Part of a small language model's weights.
Architecture: LayerNorm before each block, learned positions, tied embeddings.
Each number is 128 + 24 x the weight over the matrix's rms, rounded and kept within 0 to 255. Layers, rows and columns count from 0. Numbers have three digits each.

# k: layer 7 attention key, 384x192, rms 0.108, rows 271-287, columns 0-191
# q: layer 7 attention query, 384x192, rms 0.112, rows 272-287, columns 0-191
k271:135156109138134117131129129132157132170154146128146134107083165068135115101133141162137173109139132130140100146132131102112134176167131201103092097117072119130123065142152117137115123131194099143092065064107124171173084125079120162119151144141145111127106152138111099118109150164152117168135091168127058115126106130100210115130175114109098122151113151149170148095133104116140182136126114133117118130114125131110174113086149154134119120116108135127108147123170128107109122129119129117139092132098131142093126110140098138089142143115094176134135109131146140119087129128123157161
q272:125124153129105091112114116125119159090132127110146090122124120114117107154109140108147129161157147143136152101173100133121183156134093137138139109131129149154148141061125113164137144143102139102104139080134115107102078146131142125115143172113160129126113124142120096126147155138138156132156169107139179155142095104128142131135135107125077139134154124121114124122115132098129178161170104107165101100105115109102105144138081147136139149137141111106123181094134139145142124110174127108109105145130111123157136144114073077166105117116107103148116161131134169146137139137093153108
k272:108127101165142126145149116136090117143097078090170141134145134165158105152157117130129123146113107131149180102128098134121169111151128144124125125160173129144133131148164113139110137123133094125103149119093102135102145111111095120077140163065104141170120121120141157143161143075116138179122126132163135136115110117132136152115124110113101107143157110124145089135109122109163136054156126135115113072138086132145151147138148157163148122136161132125100152106136123055116175129123121135098134095090116148122165123130104171162127109123129138149177104122130106135087140141137100135
q273:104164142143126105152155110175141128141131150119112154126155143109140118094108072126153154110123126131135107101126089146151105139123141115118129102132091175103167071131141116148172122098116113126114095159092128098142123116120139164124160107136146120132166139088116147125147137117093106146130110098082142109133119135141148136107108185124131132100110104137121134132100151159112137140117151158115062130155154136147129134091139144164122131137122130137105137160174179093133131145106120134143161124120106122124135168098159097122160174141157117076098077153120101162161091114113137133
k273:144129144127108115147104124125123117075132138117161129172123133115091154115159174121182103107145087139120091130123106135120138116100103136126132130143107117062138136125155115113132102155114121103102114167143125109148152138111143139137163120134135115139133109140128135142087153133152099154164097114127065129129124116157139095135066155168096120119137120142178113156100117145114146175129114145078125159123120096173082130125135095109117150114121152140143119147110116150121140124113147151135118164137138093110159159152141142121117169120176135103107134166131074091098130137155119129
q274:125087142108165152136130106120126095145098138129110109148124149172127154154098104079102124140135114105136100143122118126078151168115097159148153147172128127160171110135149118138113123148126131204124148130108145118104129121055057122129102150123105118129115121129090131135128155145127106154098148137105127121129141160114159113115150143156173117121134149160132112122104134136115118097157106153133132138146187163133116154139100105151116116171127176133114156132101153117117117087163124160129089078128133137094141111148126112156104106145122071110165125077131164125148129106095100141
k274:123101151124156131170133108132116134132097088114105144116109150122164170139087119143165129110102138115110144136143123121140124123136105119107148117117107107082128135128077139084101178149155131098154159122133144146110095153130111099120161089175139159132121140103152118143165163104137137147141118118059136115127143126145118115158134133148094174159117146122085135112115124136149119126082136116154112100125110120145127123136139096134158128119071124103123078151109162110173134116143134132146110133145098135127174120120119146120106098111179096197069139134130148154101102132141130147
q275:157115107130166134100148164157165151171121123111126147102139098114102066170089081161156148129103078126100156132135083103093119129122177116144103124142117134131157166144142126128159142131145119096159102115128115136127149128125139132161106071097148133113104128163109147117101136119108100112141149119110115132120145112145101144190105141133132127071138097129123128093121130131129143078145127155110131113113104113140117150135133112122115168122141134088133170112099096116124088131134134124152135145172179153116157187141124133118107107156119126158176133136160095124121131056171169125
k275:126136139128138119091075152135155125087171147126092157130142156127106149092158146126111136098151115149106137117129133139139083106123114142115157114122105110108133134158101157140137095157127133103151137162136133135100161126093074114109124151094138111109134133141116130173162111138123112131140131153109121118141105192115126119130151104141098167143134122124100150083103093106133123138152120123095165122126134162153142093152102130134084100154131104153129146120146121110133138135141111140109097154136138120160156109123097120052115107103101161184190128144100152136164144123102144122
q276:164116124148107132092119143100166100106113111139142125133159137139158136149124089126171177135102153128084168132114149062096144075115112090108163153117150116110161170133120127142133186088103125144137140099119121152138128138105126141112149134186121137128179105138153145147141101123132167140131175135159134158150168081158132142085093105136121130089145128123112148128111117155126149112126142080160110093108132134157117083111118119143138140108068117148109149123074109119104095116147156137090139123145113094136178140157143138092120094116105142162099093077148095120132131149182119114
k276:176120129114151152131109153107143142164091149118128136162131100151154113085159108100132151138123131120109156124115168116099131135149128150144159153099129120099136158188071165160138161136132142138079113100150153140179128137142079134092095169145115079114107109113189083118148068092123138149143151134144118116122133149096149137090128140129154084105120156187104103142126094162132077152157140147144120135162109145121142129114090095132086114092114138157116155114151088143117133130117129138116070094101116134084142087135132092124130113135120105180095162125142117155123129105119132103
q277:146137183090147134097126096095126138127143154122159136085146121120112121144126171128102133151151089144122125112152112098137144138118092140149101123133115143134180127152138139141120129089138107111120091133158146125101095112116140137161110155124148161139137080158191093131120158143119084121136128123119159139117090167148132141165131076108125154142130123092116164109110099120180132127163156119123149104163155146172092136143100142097160151115114134128142100171114128145144168132107110069134136115101108136186102098158132124095129064129137136102081117126145136098121138121083164130
k277:098116121123140160119147121112106133122112168138137105118122125152113162124153108147084119143114120139130146127131125145077127140157129136154145136115163129153171150089150099125182133125131108130106122127124167144178141137151145120113107146100151108134099118130122125151114089147139128139142100101122112141140109124090130079098122116126131130103119099120134152106118116110159154147129128142160141087119128141131135112133101121155205140160126114166129102132124174107168136118126087116090112120103100151140149117107135105153125116140122169117140152133110066115103180139063096184
q278:146128139131156140178103103084088170127102089183160100149113133116104144136135137131087152101141159108122088134163124129099136122127080127084142096120137145139128129148164101113128112124161120116097116174135084104144140137155126171105154150130162112175130128127098123112128143164124152164140120139090115107112179098105127129102115077100134125096123156102147129146120089152125137111120168139085136138163085133116143115134108112128120169133137145138160183126127093126164152133145137100110130157096141139107126181138136118100069143113154146131116146156103115135094096105140146164
k278:125085131156137125131128144138116162135096084105082137156111151098147112137101127139085109126162148074089146099151136142137142126127121153113163158123143141120136117156164109120113125113136138111136136158099109104145134101098149132118095145118127143146123174147089096068137116129133094128142075150091111140102111150111101116134101108144111130136127155131133175135126139157163092120158133133159119154212133183144112128128150121147133131155172130144151128148144142127129192107101105098164147089144126129110100118114121136109137210140117095083118111097134127108149107117131127153
q279:085142143114100108142094152139148125075106148102136155149126141121127130141115097142123128129113126121136157139136135105101122116102130123118156142137117185060153170112129102124119139113145144152128128115123115120103104104109134116130107188124110086118120138137132115116121188125102125103112124135126140136119113108079114109158126114142123089127134132131145141191111118126105120137118138151165125134138120125156153110136085099143157180117098150139143140119121086122166164121099155156159119154177172142163086097129131111151124136169121163131120129075117110124111130128137146117
k279:171151114079136136130126132140116112098126112118118120140105100156160127140124159112103117104120143119159126117147154112164114116110068170160140140088074156155096150099133114110071143115145132153119108138120131142134110163140096156135107145116133102134103123148134148104114136152110109128134108153129125149110131141082156128112133092089148146110130123128130130114116169174130112155095160130104137091113113100116143132117147098116140172106158125142133130178131149103146137124138158152083142137125089175130109126134112130082114136167138155129159142109115143150132132153132146067
q280:110116122092094140150157090098112122101135170084090154065138178123120119115149157109112157119110122132127137080162129130130161159118142121130151121147076137129159119092102082116147114112115112104087127124088131142129131129134136147161101108126120141136111141112169211145136146116085131150139120191146125109120107098117130143178120136146162156107118159108116148124139094118099157150145103138125145104131097135171078091134109133109161124178135157119159164159142101151138147134113115100158077135084164158121154141133124117113093128110124145138153145144149075096152181136126090150
k280:138107111118131156144124135101074115144087140157155100134162140167075182136063123084142164112156135115091148137120104159129185136106130118127131117126119163125130169113109138102075115110153128114133137116132098135148131113158118129133127122146145124117145105174137164120140122138098123147170107130131083136162098155110128129137147114123105160133114123106093110145113106154132163146142140129122146129126085130171176136067149109114180130127130118182133134079131163131115153122158121106134127152112159082194090115182110148106075128133077121129139134156154123117129119141114033137
q281:135084173150146118120098108096140176155195111098115118113160125095139163105197146141112114150082119129100127148101131125109110140133085108119116129114074112120148140062152127117132144123178135153141146154144120120148121120073126177133122097142128138097123145181107062116131152161169092139168125149131123174099124171075118135133143084075106180151111175095110138139149132114119115157133125119145142118064164141126120090150143121098134084076097140158131105101149101090056115139117152144156131120132126124142136139130148154164143095163117061134132123132101152089179146176116140166
k281:123122128137183150149112108097133110150166117112122107144151098133123105107109132060116158131071149159120114107109150088162095158090117139121123079168076099151140157112144129168118155125155135123130137146087181164145136177091127143117134161103116132093099088125130105135153118094106099168119100079137086136156153160121098132104187122135142161128134145077104166144161123135154105078133129164147116139051118145123108167112084160116145112143117132105131146136118111124105128153094131126113142117169083110156134162123120146136209121132142099100120127153147158151100117124111152109
q282:123139129125121124118093151131171139149182103136071165129116117148130176150109156130126088115146164118103063138114109148195128122128126180168092126094183129110110152108153156106097149110096137121097104142126121141170110141163112095124152180126123133165139105116057103169136143163112170133095143091103126175098169103113101111088077137125158165159132121093113158130174134143120111095110139135130103202145159149153070186125111108114139123088128105162105109078115107070104124177158072141152139130136116099165110128075141128069139119117112147148110122108111117067167136126076106128
k282:124197147200186065141129136130126164139169105178121133148102136123148149131117136140106096139098148124120144120130116125091117118169150134193069102142138109100135146171079157110098121115117161095077137128086105118131134153106118116154143145105128128152142118090081097156100135125099138117125143133112118133128125122124093134126151115114150145099093079075138064164093112118110141180151144152102060190138172093148122128120101092137131154159167156110114103153148126123068124136095125095147170122127130133070090133155158073162120194124142149115131076142164171134129151109112139195
q283:119165127135134124201131124114128100146126166135138128120119123145122107126115125116115107115132123158126147110109091116133126100166171116118168093111109135062138094104133159129141105165107090117155172156176148154125124128084122137106118158097150078117127113100131128149158091130139113173176133126155121154128144118116121103170153087163106115112087122118156138164132125108163143116136151124113110140112093160108163124193143110107097102117119150155124111128106125137136130132112149116146171143173138148136134131091089129123106080118127118136110130131072146151115136085180159098
k283:113138120155149138127138109122143122085095122126133123141089121138152125094143154090129125113153127142163124121132086122131115171127118120129136157151102146114151123099120134192126126145131085162129154184155111112086112114107133107121145094140102132108127135165108101130112115121118108108121145125127127163141171127093119122114116145113106151123095113196103139160138186169132112114106121138114131045154190130146116102135143168132140168082136153111130136117160124137140076146108100137123143135080133124100128143102106147107154126182075102155149121148146145120157116105132156117
q284:159124094115157120102118091100101151152143164108133137145112110155143136117169125115177138099110111165132133145137104141131114121126155108123138134093112065108115108135134140111140087130132152144151161143179079109169147117087133098110178106099140153126157201123119127156088181102163126107142126107095167139127125136097122126147131164147147131118107096102119144133135139118104131131134132131187143170114110119105151151126081167114110101118140139134164123079127114131100062103148111124135128146102119083122136163081125122109111096109114136143094161102137174197122128147131140142
k284:101092100138112132118063115127186127114124168135133140096120148130122138157124118107094162118132145140154120136094127097117109117137120136163119101161109130135132144128122146096112144118147130093110085153148115128119145110119157152095166116146115162109126164112178143174123120105112157127101134180103106130157137145095123127096099126159153120133149128092131117124148166075152093095145071153110085101110128166126109163139148152129134193154157133110180157146125110141145060117129141144124154118150132080117165094124133142142162114130102121131139085104150150103137106110172147082
q285:153109140107102155125121113150081152129075111126134122095095075148097134154107137146127121132131087189104141151106125127159142081137073170162188150164110117166141120134146095140143142105130125090137129139119115106140105106127129089084127084151120117118147138125125151118131151143095173122129127147109108095138096118137154130133156152139097166136117151129121128159099143135084140113098177120139120125158144098130137127145105097081114133124072166102131109111148143125138130131140150180135166169092132124153158149100126116136154146146125136088148146089112082113130119120156108148
k285:158158087104134148149122141112099137121131127076165123099103148118137119121143114132107105134149123137113119094136179106139171114081136107136153127100093107117160095137147114161109075131171152125102164168128131111106110132205117150134151145124187142131080126134144094128127162119152136123105130114143141111137105169095135125134149163181140099146102126108135100125136121159101116164116114126135126117154092185140118089165153123150154136158118120120113133137122145138113145166152129097112117124151119130106177101118154157130122132115139120081091069125108135110133124123143127113
q286:134148126103144145152139171121136107137181108152112128150128163112116166180125153102115129132129126058115109165149109118118159148084146105130157126102112103167107109118096127113111104115172134138126105121125114160149137140162148162168116088099135100093104162112133121131130141137125111136117139144141122141103126111135143145136129137133117091137151145122130077117108101149121067157122195157107132144128113112103146111111116141119120146156162137115101124110111131110102127158138126149133156105126143140159135138085115132152126191107175122109118089166151076106083145118177149099
k286:112128121122117139123121169133158141133182126147112097147097123079119105162103100119124083212122117131132055137129111128153115149109123126119137153132156145096076158137138145141102132112096155125139116132122085127113118123131100109102104134137116092181123116104090113136142140148105154123111130107132170151133132149151103116138131145126106155127124191096135126138122142121094112123129127121112145143135159104140106158070183121137116130138100133125158147117136142130124189084125111140099098125155137155167134125122132105079116145151129131109130154144155127170133147103127125145
q287:169153121157109095124152147127113171079186137141116159166102120159109154128137121095140135134101156118178087139113141148154148094106067154086088159103135174090083125102181147150134164115126157092074133154116163147120108099136103119111135151130090132124156112113097147212143128192153149122124137133107150116125116116113138132101100085165127148109113138131146123128103118165167137123116157164150133112140151126116110136118094159162144099135117088091125108108098139094123119123101121125086160130157103141145108156163117093132091073128165096096106105171176135135122120111139117136
k287:164121161165148089156171148132156139107153133085147103157129149149132098143094124118116113157145134097170091142104078156067123104125134096148107165131181117091170166135104121166139121099146127122092130136114129130094161136117098115127135154121113103123137153135102111104111101172161139170088097136110099109142176142128128132173054114134129117173143130137127085108137115134176141118056138168156080160149099125139154150129126104136094121121149146148137102165110125136140150096130107096076138119111159115111119098121152142165125133132175109107148130106130088108110122148120125138